Part of a small language model's weights.
Size: width 96, vocabulary 16384.
Architecture: RMSNorm after each block, no biases in attention or MLP, normalized queries and keys, some layers without positions, local attention windows, shifted keys, attention sinks, value residuals, learned residual scales.
Training: a variant of Adam for these matrices, 140M tokens, 8545 steps.
Each number is 128 + 32 x the weight over the matrix's rms, rounded and kept within 0 to 255. Layers, rows and columns count from 0. Numbers have three digits each.

# layer 4 attention value, 96x96, rms 0.176, rows 57-95, columns 0-95
160102178133105090142119135090111138138117138074108116100095112129150076106133184113169149105124148152118108168138123104158106142136091087109129136088189164135126125162104159129127193103251094142123085118106146126128165119126104116160160118111111131134110168158126166050101109170121159096
000091119051180159166120090073119144201134125161179111163119069116168129223142104103127077180108140091092134076075163107081071133149157163134084137117155054084126142149128169187123107126144149085197093113116098168137117142156082132119086142133086096164163054114133084075211136081162138150
174124138181211054064092097090171103111132175087128150134078168133107135107141112184145194094125097076233119128179146160154113125092125132152119154165126217095132144139127102109188061101150056070120149151144115076106189135177128132139241130121064138089131243151094156121147115126159104109
183116134102113193170134132203164169137136176122156115104159138129158060166075177159134165091168187194142124132129132058151114129161104172119180116092098179162115142173118160204129164124152135073178086107176144151107171104013161116116160175091112196104071147122146113115129154127126150113
127105121154118164178154173186067107107193137118079106125166110107183112075105184106176129164217116163063137185091097091082155138145109147138141083094154101142100110115118174131097167138072177187118106130111108161158038072084141103155108191127183121093128013124160105205085168177101130146
139140141095119167182170093125112145182169171142165129113204159153095134095144125078147137139112115136059152087056113062074114065167146184116106133134106088113178110082140145121090167140115166183192127128119101155136145127075139105108092174123151093107171107111128077179169129123116113149
063136177144132141157106116056105172147160183115092165177092123108119120152129111151158084105101137087121138160052140095121085081135087118117117069064168110145104125128124147092117156124207161095118140088135069084165159122152066104159097127109112119136171156168121134094154148139165109152
069128062134181134080135090083129074137118136175143161148087144105101154173150116104132153131126116119165158048165125100069116101109121131128119065147114110177139152083203087119105136157111146088168117099143129083169140152191107159137131175094152123146148161095079138146146144095143135174
121158102123161149144140045106143099127104136116074158145103153159150159178206128150206092058158109102106095149135108102117111114131128087098107125168144137091147163107122167117125152138125123126092131156146147187152125114128089142168119127136151166104107133150109146122102145153123161178
157147132164158141157105139089121142115137166102143116168090164128078150150139136172126110175111098125103131124095124132058147110134088100172099109149099109119149120123146119182116174133118124117143145093165094144137134152157063158138129138175145130096138163152129120120158165126117150171
146142090124093132165153118155131169192119132142129111137118149138192097141147170136113122099128113127165113141101102106131147171119075146142139123114098119145131112122131127166124155116120140136118176119161107145137065138084131105125099114157151134093104133196151104127079120150079176162
118128107179139126134141138092134151144126097155110141103144138128107122155127146128110112119159170116109140139102129129101147090160094104135124127118100069135138145142160132118113190081105125122145113120171141164135144145116106119148081129108159105117144141145136116142129119162137170167
120110078140137152135082097142119125127127131115138115168097112140098136100113152123114122144107127123078100053116127157104127117104121138084131091146151132129134109088150116158077090103098140145133131112118094165146115147124094099128128145193120152100117146141127121141106139132121121169
146099155144083094131139107170132162141127156087170162124165107092204077081059172142106135089164151133118131220067124118150128152108079072154142111131118155161121128150078152127116123122113138085135104121135160112069103114098166122118101088092123107106147096120175141111082126127086123059
147119194118106107139155107123136131103095090112117134105156087132117111114033148149090145116113105135153104158084147136134142149143116179102111170155105114106122108109108111149144160127145155127144143131116131161141089077084157075122049147144132099056180109135096046121083084139122130104
109121158195133138147105107133103117063136124147118143146132146142124131181158144156128104165116139128116106128159118169123153121161106127123101116152114123154157119118185092109055129111135084109086113119159154173123160138160067143131123129111153162091079173153089142115174137142139103171
092108110125152104135117144099106083149137102128098107148112117160075162199148074181144171118160147127143145096196123142127124114142127128115118093126142112125146091089146120140099137131140128080111142135146125098132161091134140157156117142092127087099179131152173120136076124119111073105
140128198070060139135129146140131177106156113058146127133173055096129072103106151159100124128192151137114094200056138105196098138096095083122153153146136166161088119170024152116116146095126161176082127123103123100081106052109159073086097070116159152148151095130144158073143108123106127029
085108123142080097093166048128133196171114113072116169124133093095224074093096169147111111119131152119127093206076144085159098144086148100114163138132135115153107127187075195124122080138138136156142113131071142111089112066044199094095097099122113152103064074119139122070098146106122160038
147109161192135110097108127133141136128137083133131100120147105128125117102146187097087100151167165102104135147069110124109132150137176078103157070099073140134073156189135144143173155148157138131134138092137140093102111138120131105131064110116109106124130121123195122124145112128136113118
105137174116098159133120072143116142150135139141143157132172113143121149172112135087162098098132116111104143180150161126121088104138126154131118141146160124177120124095128099104138104170146146159106083152097149200116082123123103128117118117116123104103150089130022093132119118159117103159
140131132189149135143148095143107122134138162109121154122146143152127121092119105121092122139157131104143113099152120153150115104117099203119146095134110099152126092123118095124161142127154118148134146142139135138143098156099171135127158136186136116089141143111117144146116088121096132143
122105081117141096106171092129148098138147138169152157138104214165132137156146130087119094147110143114115109072117122136091131142165134063123125097126089154154151122132171119106121201140131058093148132113130149157133160141116119147204123155071118111068125146090119141097179192079128155179
148112148151121121090092082103159156073153125164087126137097136126139069150161144129128132111082139134123143111142090128139115135142116139115116185118104135069096132103117097153092118115138112144096178134153069094130125101133108140104135084179136127084134140177128150136138158142149129127
142147083167157121100145126125124114158108129144091117128120159125052174144123124093110145144102109137112121094155143152115157137179143121081106141194143135073151148112180086143161113113162130117132080161104153175188114118129112155116135168152125132113111131142091125140133086151130148199
160118127175118116137172130137146159099150127131140138160149150126125111157037116117138120186127192138136105126141117145131106140146145137154164156127140140098113073155115149150109104131151139160114129139115149099104158131128145149083169086149088129125122105123130136133162123108112111071
115105092093144143183097142143128107050139151170098090116105144132112157111176114151162124101126074125108108106137118123090139123159135183105079163113164103074108171073125128166127133152118075085139156124171085132130144152148109154112168152100149128096099124123141171115102160113143132196
109127161158109167137124172148127151140108116103166105121165070098145127046090139083133163105148151128124127153064124052143145133140145096146160147093173132159097157129092148133135092103096088106147113127089160167112120128118108107114081089126151130162071112153110162108164142129154100142
110136087134164134112128152122113120129146133095119146164114124160080182156164102117116158156082155123125130107114139132069071103164151138101135120149075080112157114115150075156109144144118126141123148098106122183144175108125096155120114161116126070133178155079061124128139193097146133176
092143110129183124100108201110104116138149130084132139186114146150132143179205097149161132103171103130112124085125148137112146153181145133103133074117124104129144169120169156135126193160112125084123132111151126127140163142154125160195091162118163116116180150082111165108144126079123125175
123144134105218117120108130143124119081058108144133136121150140132115119148094105138107103155101128110145118103167119126092152103154127150142124120111181160120131117070125101130073100180145132112129124154157107098131118169168157148135112099147147139074099173114085154146151100130107063169
148109130151131116126121139138124193183134118110115127119141083093176076097149185107081110148147166121141115144106137164134117095077102119116183137127064105091117090162098173101134129113127191154134118111133130095092107091051164080074117087144120134161120161114178093123141107114104147077
102130145100150172135151168178157109116129115111138120157155104152102172064103123127108138156128092095097098080120111187121158149150152112104114140091097160102155153141097123170180139118136115116069117119108117161137138109093137102163122130138144096109121132146132124125068146127119085180
134115126101089096156198094078094151148129160164145199116100167137161107138091147191112053161117159137158129150128131133125101104130093119144149127118122121208138085159150156104137158145130146145172118115116130096120137121151164162126146124108178132085149131085134167141157191133151146117
103120157131233114123136153114148142112096121114105115157144095142125165098131096113100162114110135126150117110130131107098149122143154161121134152110181127116104158098095104123164110183128111136112125134150111102147126114169166142182119115130136142128119131116113116132130125123144105181
132118153082134145161130086126132182186121140093108133121142117120202100059100118109095114089135159147113120144109109126103100123120076142131142148086088106160112124164123133138150116131092120176135098153142096133105091089121149150165116115151142124135133117141138084152102131148128115119
096154181116098166112135158155123108174135151108172157174171119105121127119000162089103125145155121128081103140086140131120087146105126091140132072186174109121115097175105136142136127110131133185136141113078146154114100175115127095078143110120062116124148133148175135107171139153107148122
156112169139145112160081155154142117116126167100106082122132114137139118079081128170180111063123167101092125134143137123111128138156142154136127147103113085161133110158138094155078116178085100151151156096168119146129135096153140130175141102156150102139183156097144109151124152093127090160
135154133173072143103112135142131161125169158110153102135142149127125124120172146152119119192137152130111128123122134106145122127171162116124126125116157147167126104141142091126136127116124135127139087154120133114127140120124144103164101132117104164135126161143141085112184109141172066093
# layer 4 attention output (transposed), 96x96, rms 0.168, rows 57-95, columns 0-95
123158183190180118100124064071165119113126147100111113140111121137130126110109083142120121125156105130150153096129119125082078116128138131113104109081098130186120085084153087081134143192100113134096152144107132139133163124206096126162134159092158084096103144135128139103152124128075142124
112132107099101134163109171155089125188139100196144123159154144136101098178131168112125161173108089085122139105093123145124180115139166113111110119127117072092117103145159130136202174172078175180137104095106121061099134102130123133137165082159152132099151099109110114152132188103097141164
143105136094140115102125112084119135116131187093113117155077146127092179125127115163133101091111128111127147071105123100128118092148092128190097096095119162152123129122111141142134142163153098096091150131095158120172133125190108126162147151142159112155135154123151146154127107136119154143
131165161156154117130108143097179143072082120120140150136142123161151113117124119156123131113125105171172089135154114107060134129180141148095144174074095130109115087150130124129144145145136105110161179152150116115125167121121138090179110137133163100125089083102127167128128115126099115130
122147098135127116202159121149143125118105122127092142080183101128160061100090142103142120122124146146144083180142173140157124181121138143160155153184164146098153102102137089110161143118163193156148129146150096108142090103090140139074159132110113133066144088149148141127107155168156092032
115170099097103116135122128187117167127131098130142121092165150130129089125134164105132120139132151155122127117105117124098124149147139172071142109174136125093134107115104127089121169058127150187149061105146104139095146110061156146114126133143158135124101081148115124130136171125130110144
125128139121138176142153146109146157172161160132138142164109111106072133096126124145106125176131111105143162115085113144125139109171108104169136110085105083125141116087136102094132174186078200146163123104095117135117128162095126147152166148086166109127093123096111088146111189134111148136
165125112128148129216118160156140120122132141072141089113153117122143165142107168107121144143131185121136107178132137136192117156158067130127163139209161141095140155133124151145137105058131126131165027135137094176162122093069194134064100105120090169095131118131104106127120138125186088042
142137187117107103083132207160119167156099109082126094116119158100147150093116145118048114209141167149034154109101154116141082151168073161167145224221130135106139148129150147115119149116153211133090071081109116158086159156113115195057126168083102078146055174072198101139146120104113167113
108128141120098135140173142159160106140139116146117196130139126177140105115146129084102163151112181116130125195134177084167135167127132095098167091168140160142156143149128145106141121052130155157130147158087116185108134113079175157082125110106111118142072159166130167120122100093170131050
094057179169136176025160145109123192113177097191080192170136146081112130116065110137127180163162104180144161110104119129124089046164120101125139135118096131095096157170142123112153095116106099159119095087087162176096151136242103148137124179095062141112160123083119200118106136125194125102
125147124128170127125119106147163115158164139114169102151121119164139152105151085110122111199137022124099164178152102099140129163065141134113161154194174150115102168153107111103167087086171149117187127129109170084151147127112184113064155133143068131124107108112152104076088180114157114115
071167234129152141191135160107097165065155111110132117092169081155201117215141131167134159074082110124148169216121123107131085112153118112118165082170101175141174112124163114117142083115154075180063122118113119140124130138174177167104108152126191068132130115140120130144156068067174146029
163136160112127130078136106062146104107133119119116133208104118138125113123141131074153112135096109154117127066100120146035155095149141124134109138074099109110080095121153103133116139198135118128117207124102118079139176145140102146180123135171167121132102134118161151110104124136047148202
120150109104150145096108140063214148132133119114162165171137121105074092131136130118139113121142132129102100092098165151081122103112112116166099067047104180130112087116154105159156191214137067104118219118173168091095152150186085171136093150208170111154108091183125152117157179120124117134
160152047056125088127166117099136110110126130160142136084152141111091130167096109181105173100049128144125140216162141090111094105158131114133158126230129134107129181118095170091184147050139152155193151126110136125127082146117213138138058132100080116131104108119118091155101142106146152024
125139091110127155164158154151191173134133120146185134097082129125183185145111202126132116158137159155141091164133164104181141135169141135148134172224148126134123137119108190149148080099132157124125095056123129137160084128133161107134147079112095171101124149125032154099135141126141131079
110128120138145133096141058046129107141131166148125154146088154108093103103125090118143138119090080119119113066111161157068136058132164110135113126075090125156099051101151104116128177205129072104169214113125118112146140167165099143207139163155153105138103126138143160120112112165080137237
183162189169099151085128125075140115133127121114128128185111151106091099127099091097114108147144112169125112059097046111041151117135095141125088161089104115141116108121120099111120156207118086123089236093141138135138181166200078142195133154138129141120158137116138151141099112137043156180
147099121131088138090150160062127140065134186163106113141100124155210147138177150156202090135114098148089159091119204152051127109120068171061090114118135156097098176122135108115123090170101082128110076195097076054142082165166115135153158128157085118103106155153116125113139122115035100225
181094132134057138082087085128175107159133172137145092084168091190155147075137161097083128110201174150120125096160086095058116148132180077128139131129083129097168111152152126166117167088074160151114097106124121102171093176142115071093144127130144119155084162175147181096126131101115149085
113174175130155125113207199153087092123100113166117112155176117100144141149171108114169143106120113160099094185140158123120141081077150103140096070132106137116111168148120143187136081076109139128116058153100026066144134160139124109200095173109137110154139118132129154116114153043083145188
149117149089163177158127118170100196134122133087118115092155100108159128135184119125127138141110140120115107185167123112136098165055095143114100147148154127077132166176136099109099085049117130147135079116116106095040105107133062147092096122121122103134140139102145061163154090169162140063
168130104116176138110158157112105115087134194125086129058115136161090135088138113189083115189145157115128106068077172108145117033125091097064171095104108124136131073121140154066119093153209158123178092104090158178056148164134117130099074191129157109188139107097148163143169125173152159103
135117102131164079172100193191151136138138106141095093079145138195118133156073113165127125173115159101132144178110151123173131186118110164112063106176121123106132172203095153137125092088145101141120077089138112155078083147135148148055138135122032148123108097144134122102127157101166106112
174160120123127164118117100104089101084138113135087126087135119167133143153205106131130139092086079177144084080149114080106153126117131132148127143097098125177125152116087098143053105183151051181158175119138144088163160151132085132121118154140171059194129102091143102133114155108075119178
177129084100043065133126105148115118160138103089123197009103168145184131149165157126148122117126183066173167122124139144153087096124129107105131124129158168111172165107110117142123132140165211181122122110083179161057120077059152112038119117172151101117162164157112107103195123150154151089
171163109065159107053115112126203180116186099164147123199083133151045108130136137135164108144142064093118160081169184122110112114087092078101062175129041157167093091130139156133128081200118118184115172124125163096153146118140158138129174128162134056122167123144145163147113125189112141099
149085093118153124178145162181147122115121138113095141057117130177155156171104170142107121148123126126139124121133161117195108167102103097126167185189158140166123121107182166138178169090164135167141072091097086148100124135095139126100143120097103147155085165162165153163147134102126106040
098100166130123092143160090186099109149103116103149120083163129095180133110084110122125140150112145080099078187120154107200142100137130103110119161157177138153126164143105170146099171031158123132122080109132105167098110095099109170070158118099113146083109126120150146126106134131126161082
155185111079109108148153131151150097145172159117182153004173029140073158136142150126120114118132138116055126126160173100121070162140098116123186164206116104126138171100156152163155128086064168136120065108147110116111105128027137105131129102099118091152139111185077098128069180100147126056
133146160145109197099161161057155060099149127104156109186102162090094123095095104093130125119109071147123184088128123068056147108133137136116078120085159170170122087093122125114171145174131106118078222134079131094145152164225105168156128129118161083095137130086117205145101111087046113193
116113083156148060115149079126103175095059096124078135085120190154168081173135066109165079151136132117106161100161059124117108113120148127142128183084115117129149156131091173153096110180114099121134161159144119089075097164141072180098183137130106127151155096110151167127183107153109161164
090183114115146187077108134114146141130115142114172124166176119091124124111137120080142154106174158154107055077170049127125118134099128149129080055164175160062111198096119145129145124106106131072099150154143122149143127139104106102162081160099078134178185135094134093160145130189142137115
136173034151118112060081053143160133125105114115112066036155133145126125132072127174173132152184085073086172123182103102101098105114097132145089117139124107114206137116151157162112130137161088163085077085173134091137104174099072159101112139106155069077167126154102109103129165105129133033
082146128126113178098110143125151116109084109138087125211139151126137138172103094130165096127158094168114171097136051121117161151118184121178159149089122113102161086129200142159168133117114105114061191134076183091136186193179107159133109146114134090144095128131104126148112141122066162103
128112138090169129124109115056124166130121111130129099226094110130115132175202103117178121060154139129162128086136148130104183075116145152123055141099104141139101119144110090165172099196091117096094206116147062091185146082151172094124146163151184163110124139196174146116102112103104138155
113096154121089105155129124085155105106075109161160106114156110098138074193160110130108119148123075103106144106167108202165104095105153162154117091085146132142140136139177161107149171109146065134110156173112142137127111125109138130145122088091162139157125155131122161126099131156142122111
103087102126188130135139112127099140101148174191081166160076128164106070120130125089114091137147141144101126216159106183143168129112139085182117142137132081078101097120131072149182148137099156078105172148145151157129074188172132127198129107124071102170133143120069180156065117120135194134
# layer 4 attention query, 96x96, rms 0.205, rows 64-95, columns 0-95
131122145136113119108134145114140123147124119144132134121098115141138163161116145187117129138127126117127136138122154153113093164152147111142119135123154144148138140160143116126147129106164147113106145142129181162135104107109153159108167145151122140108084170125100120107125123136135126123
124134110151091144139129165086129158120108110134176137150133107125100137148130149166118135120140114136126128140136151139132098168151108102159105152123143119146105154139148109151101115092157151107103167122157155127137126097123159145125134130142141142110087138131117118117125127142142112108
126145162107124101103161134183115121109099147139134126109127068132126109156044119102124112142125097149141146175096126110162174108126124170114152082119117143049122162150136139122148111135094132151167080147133106109126095122094118136101101154124081123075145098129149145163125174120143113157
124099124084178126115141149106131159095145136110139135128170128078107142072106133105146158115113121103156123173149072105103157112099158070138145124095157131092140108140125123105131071118101130163101109137161114094083144134159122153115135126166090110135121143139162125130088128136108147118
129120135096130098096114140132174130099107140182137150140133119107139105095127111109171090127121138130165162115161083089136152111086120064116121150119124165059170125110134135064106110092098120122089118122133112060129138119156112153132128084144078131161145108124161142137112086126116109112
146173115123139139129170129136136103140155138184101126129111111161134107071147085123154125141150145124146148173132140122130127111141163139120088129099127111127067108137151155150093139162118130117127120142161132153134145109137118122094126120144136147146148166154185128134107083143087133153
140108131163138159162116169149094152128167110096089115144169060169125145114137172124119172142150099124083148144143129137117150099146183185097107128141118142134086127174136149120151119181071156126197145173061119174112095089132151153128146176151118070120151123117114124111081158188162182111
146097147156122044173200075163140165087149162110179202088182073089118109161103123059210205104147139086140058154178113150219194105102113130063146161105090117104106137054122097101132180121164121154097137072148115099129099138152220196134163201117139137165112127130171077164132137061055098093
143103146116117146157123110139127103110144122152116138106124126136129107105130128121171107080116143098132138112114087134118108097139110088131127135109109124134147122166135156107134157137125115097117140125124134123121132095152123166128142139129138122140121141147167181145100142118130116096
116100134084100101136100139118117086152134114115140067115151169148112125113119135143155137103128128122101147054103163104093139141147115124164114124144115146168186126106149131145103180131127121098117164101095162163131096136153093126199124127122144115146119113131157169157112094115158095156
151135089184076135140138133106108140154123079141113133077078150156118128172140144174098111141138126127123108079130143163117095192178122146102122151118134119163123145094147122138104157105148101107150146133149113145165111094094139112127137138110158136092080155125071131106157130115159123122
110143156088180126146128153139125105146139183135126148175145126174164121109132127117147163146135137136084121177108121077138160071148126172123143095149084141078140115116104167125164136162106152100147110124111147130112114145144144130110135092095097103147198100130171107153105147154115137130
174140178148128132177106110184169119127110118152175121125099163145103132139108100134142101132106136156125173141073140089082159147139125131131156132147114174146164150141130168159116163133085097145139105148117121129157141160120076118161127109139129116162109075105064118182137116127167144162
170178107178127147181075117129095078155124098140091094155103143195097182128162108123084123166184142172095163080140167136151104126187158155130094119156067176127093197127139143102154113176119148140151079188111141112210106137173079166174082128139188136150098124118072106143151116180175120151
118153085112155132102132107112150171133108080164143114071105170117104129102162083148118094096060166136166160119103121106109115141100154040157116172110180136099137087132147144116112075098144105106130156092170079088130148151107117085109142079139154145162139149120162166139182096106126124157
151104153159093112141217121081170180111065137139181219029154096040143064132106141066129093035093161068174021202175056199255114125062085061092173164163144113151061142118024091060198108072197129141067150040112116124087150098099188090081192072118159168157043157192153146045139157093069077114
109131123103167146109115107081134105120109159120127081109029202072191137222104143126115108100076081155101139119118143119075076204093114115198143100156138081162162141132112126133110154094159097137116132109171127169130147115060091107123144035152141167080119119148165164072149095113113130156
111113124144154213160214119139075086145169128147154122137131096089145091132128166138135168103141140173120098114151104122135178163114155110093113164108153064147138145046175083094113147159179085124152139088144076106162127118090182167135125163123141133131087128116095118144156112099115100097
082146113110109127078090148161111107140135082146094066145126110126106098077140133155159063131135109136120169118083119092097114146100134057144117145105187171067161106132159142104074083129139127094098097173121085099192132122163110100100099124183100140108188122140131135139103085142161106116
144106152102123175161126136149090113158153097115097111173198063161134123129110150107133212143164138135089136116159116145135176116156135193115116141087107131132107163128128117135138161177093097149163092137073073127136080130162149163120128184159082111106140132128088096175071156145098167125
160133102173097115081201073104149146068111135145208220130156061000090116093146102058161109018129099093150000196119050158236109116040115034053155147103167130085069146071014030007166081066205220135019149056061081126089207082127174079098154109146144206165044130173172095100164082093016103065
110126111151165184138126127089091115177104130115142123173081154049170167138125147097065107096086115149112138073115100170128118112140177103151106110117137103189106122118118096068130108082162075159111084095119125147125175153132072099138094104157158117144057110110071161069152180151083126100
167141182146142112082105064096162187109132096088134173119098127091094190171143174147063169104095201110099142098160151133104106093159147165131189140190068097172092151174095145196156133148168094147166190092086170156055140099124172119145127139093148110173069142079101114080178164167144180121
114132122099109116116141114124119120108133146186140117122091167079157100092121084106139096113102157138130122112142100080147115084088114064147137148144111132141143119068135144093117097082115084137107142109195111067137139194184081116153109063156184144206088145143149153146163124117107067150
083173091128116115148157141162121172116093121169112075071130172102083082102170133099168109128127070142176120164105137068104131119172136170223143115061163099126181136117123151149157142102045140128118142130193132168104089133173104174102151171141126142150121118169220139153128140080165062178
110137126073151035103151127093133118098104127109100152158156157131127159149067118080153140186149156160145122158134121188162164149128109121108079094166138087128120131099159112141087138165151126147079058151149162090143147167156127159114156134147151064069147173224158130124094130142104127133
116094096106195103073109221083170129146112132160105138202105152171171206150095118160059112173177075163129126103119183151125106129129098172147115065146136157139137128182117135104175107174099121070154141130063144134130127144105153176147170123089086081133152131120073146105115126188175201130
144133142119126181136121147120100133176159112159114093065095113123140116109142113119147162079137155145141163149141115101126143144117114108113164155107091152066143152134121135133119093100144144076165211141137079151122135055056169073157167072117149129153145118101157048132111100133104109114
120129075190132113126075121126153055056113089109097094132092143158026179163107095154130141158126083142125157151133133116085135115143116132091126089123179091107145107125165116146078115119096140147147091186144140136114157131126049128161112126115095119112129101114122110178158101081163143152
138139191115119089080162102165152134142088151181161116120110141104140112102081081081155133097150139129172153155119140103149170163100142115158148126058125133169141160142096171091120137162132125116102124107137126081124162135157120157093150141155114180169106133137133152119135109143133127128
084131081106135139100147129110147114072103081167127126103125167087122078130155104133157081124073128162157133139101062164149090135086120023152110143116143120062123116109157094069088078109212143112085094141184105068145115149150107058091148081168137149095131161203144111146122075124163119119
079143080118157166131167101084075096116179129110139086091099183065118141121175138119161136150047140141123135109102104087088115147112141067152108150128214095163151084114176151129076063100178095107125147099166121115153147189140107103096088105160219105172128180129163139095193116129134061143
# layer 4 attention key, 96x96, rms 0.19, rows 64-95, columns 0-95
152130130095120126129115117126145133124148158107117127123158171114137120072174119110169170124080128123139134115098118130155151130119078123138092137104119107133115106115127134101132170148122141137142135114132078107129127112163138165126142126139118122114137137160127138154107130098126127127
120118123130145117134134153095164139120129093109089144128131123147140146124121142158147142104170185160093101134166122141138163157111147139127144124122114122110129147136113070122137132141147140145172120144140096101148124129141122153143116126123094122139143170120117131144151135145132179125
150097129175168096113144119160110143064096186165117155191151107179157124103122145114190139107133159122146084175134095114075123066107102085130132117135112151142136090153125090088114144110084139093088111109124150111102133155192094162160123145126107146164028084146121139175105084110076175163
127103123130130108102157098055183134112105128182189156159115139118150102158165189098126148158114101071108108103134112144106136078141169124094131121127141100089153102103145099148180168102072139127129131086109114115089123092154152115139076151088154088155114110140149103158150151118116124170
166074102077132065093116116165194147089123138129147129163103129137130109140143112104138149080123122088178122119126127121179183053075085143102161131178118163114152129098126107114153112089096145080058166122058154095107113103160132136135101156132129123101145102124132156149112111103153109113
142197151170121159134143117167101100128123070145083078117125141229103127206126106113054128154168144224101187138158199098142139153159164195160114124115111139129089163113151097132153105151229123117175130189190155159211114138131112163143135125149142157125136153127075119168171068159193134156
145170183163122130160155143142079126161127051115098140093172084157119080091068164175067136138192186139118124210159111145160098170170198108106187140112072116054062163147039148094142141131116150255121141147121150083108094107080136117145146078158094186163099075164113067098137141153124112099
169121143146130036131148104155181129176091159133167206048127139168182132099124133104112162086074157070195082185144122158239199152022076123118203127180156092141114187102024108081194108146158083159103108129100163058073162106132129116134202098096089107111126144188060111120128201119106151117
162135126102123120111150138117125143136121123109110090126114142115130102142135125143129102129125141152102109119149134128133128150108140169135103152149137134157116156123138091143112119130153130150148150136143114121145128102073119127136129132129104163138147131145141122133146109116100136126
162143126120112172155144139143115124133164111148140138099103143133139117135130125140110130132116148140101132168118105123142139129118161122136141117135140128082132129134150120151096085116140128104160123183154120102148137170080117112121134146163116137141112139137123121114146159138130128124
112125148139117128135130130151137104160139098097129127123115142146118153135127113156115146108162143172134157171120138108157155172106084133167113116140144141139151139161122152122107096130166160131148110146148153110160118148108126169128171121159095167145148159131115135130138118139146104109
119114141114133126102117147124124121114130101122100144128115088093118122129112110126163135135139142125158136132133112152167129106127135118102126116111158143138137136135142115090131109110114096152099117137129103112114118125138114101137155129139113117147109134159169126138095153117132106108
127163128121072160140075100145144117080109149169111108109061120136086180154154092106145117109138115097168143107115134082109084128128148132190167159100087165103099143164140168060094048100130171056102144167072144113149083169212092067117159125149169142158122097085141132138148111152217097120
156131118065143080095125134185126141129110150148118138178100106129115146036117071115137151080119127171175170082123163125165186127127123139157122132128095219094147147090140153119091148193078118110117147121126139031164124166157114160147142137154131154153148127094132149164072069166128112093
057095108123144158092118100105169122158101173163131109139070189092121121255172180123081103116063109115084170062122148122123180085148125092144064120158164126160165152072209062116109109095200118092138174068170084092184160186167107081195100142154109117103111139142122085154139151102169160198
148130137141140151085157131088166136109153142160120144125120092205175122151125132118126130124130153156113138158126134172133180119117177145127119134136135169183123184150147090122130150105157136124153106136143147123132138116133118130147115127137141138132103153137163144098124136135150161152
143152120188160225132057186100100119117168160215152037137101123146075177163117036129185043173162128076134138130101127120081010141189118111131080140066128069131108160123163116093183132104116122127148056131101110176169094128149069087072106157145131128178107134120148099175146127140218168173
054182124190106134157109051159110045098123159067106157095105120116079101143189190117136176076122167138155062143127134158126137184078101131086145164177177039158123120139085054085137075099175093106115128194126146153107134119062136153099217109102135179115077171146096098145174156096128106141
201129108139113140109090092103123156091152114153100109194082130148081164146162082080102113149125086105120143101145069172099093090177114123177094156168066117091095095101151123098097113109067136141070127146110073122149210148215057170158116119138150158128159110161076158144133108104130100187
173133171176073079175158065177122165099110123100082200093133106131139074083143150139127195117129122121185074182140091117207131199077138130082176109146089071104098122170013137098133059133136132195074135187128147034060168116146174141132164104128110161161075111180057128144135128137061088074
178166163129195090056111098123143099136151128164121149137102095202090140120096148103128105150141133105159125151151124162184204123101158135090095088112166130105173115142161099084159179091131151095140111112132147104171136130132136123119115182100066057091203171138164135176074114156125174139
119093137133134141125148030136121153087115115122112127163054119099122151223082131149137157092119129151094076138127117161123122159100090090100132177136144098167102093174089156167090102117161071120095140097137120081088189168153164143135151050131173104148111141125151153111195084103122121103
051141197155116133110136122124134114131084120132117105043164136093144149164127158108135005067119169122084135121128178144116054194097171142156186133119186091149106184255039165192180134097161081190116154044061132205144118080087130131130181103132117139204105059099142139095150144098198166076
091065105088150043096158098108206128141147181108171136168037149105137197121164112127157187052091131081161137090160178086157219075088091139093141149129146160194184157114202093164131118149121085065120179087096139061101181167155147160189143159118131073131129153071130162147126125106105115133
168136094151154211181101202163119073139164055174147085117143160150134087132162093167115139187136084093157135070114116158123130113134135060051114108089128200113144191107161084110105111159034174116117079109154149102115136156157079150170095146146153085087109088162114092182216151175155129128
081097038065102112127114123146131102103132116067117125130190116177093192099210121165134172174144124099097139126153149065117107164167190203150100073111168069123121118130167167153094125156205154169170103123170112169152118146150166255080146197080126086120104213169127149103092170106153102082
058150151066186127107144221104093142177133132077101072135176121111177156108068177181157178115154151143084176145091100039096110157075106130162140088055209105096143120182130123154119079105111111174166131141152213126130073160082113107150179090149073148106115157136141110117090150110178136163
146135167134133137115145099169115104152091167084074206082089116101136143178090105121045137049082130083133101130166126122203124176066100100163135127205021108103089130094040083088196076112116071153096115199100094138104095129106074100200203092112170126149090111086105103131116187136117180117
138195136144127161161105148121087076132089078075120120100126146126113129157161118113129044203160083135106131130134162114100073138157156146140132142120185123068154110105167160108130111058116215173108128217100133150181053169140074107112056178127163085081140063149090093146156126155112078120
065112130155140071159113112165191150056126187143150152139069196182125081153150178128096175162110121107149093099148132048123114077116062157144206129134101149113176090104103128162123091099077160064112133105107151110122120124179132142152130114117127136146090142131139071175155063085182136186
138078105081123147038079159087170101078162146137103130177134160161099197181169065107135074090120086070089181106201141165135161144119135138121038116192120140127165159101233056066079115084168152121120086101153120110168193183178070165160077189153095103137141219173121141137066111171171168147
066109139140130227148103066099076057165171104060154092117073132081033200128218162121127134121092116098093147113169155129107120119193158120072072176140167034159100147089185112137063093122140120164156155105139057183145197170077046152174146139177151118186123161146061070142148197110138134192
# layer 4 MLP gate, 256x96, rms 0.189, rows 0, columns 0-95
164088096201102075148198099099112115107129156136093180073098121102132103123083087086108099171136099168162135113139083133145102151097046176138149137157112141142086110126046119091161077151134107107130120134068155107082123177142124112061155130152145150149153112133178160077146153063091108110
# layer 4 MLP up, 256x96, rms 0.196, rows 0, columns 0-95
096120138075146086165096137111141175237108109114175100146094109094087218152111139145127139122124198116110118050105156124082172154157163095160137146124124139171158148111141153148126144168064211100181137118081099130153130147142154137123126113091079142145060114110140088090143148115135116128
# layer 4 MLP down (transposed), 256x96, rms 0.174, rows 0, columns 0-95
146140118128120060142082142153113142117203165141107077077116185115137094156137041088108092074068159153174106113094150110086197095138114177110092132150108187142161098119082084098148127186145209089162173110108130142140157165133140105106120134078112111114135124124125145094081137114066117119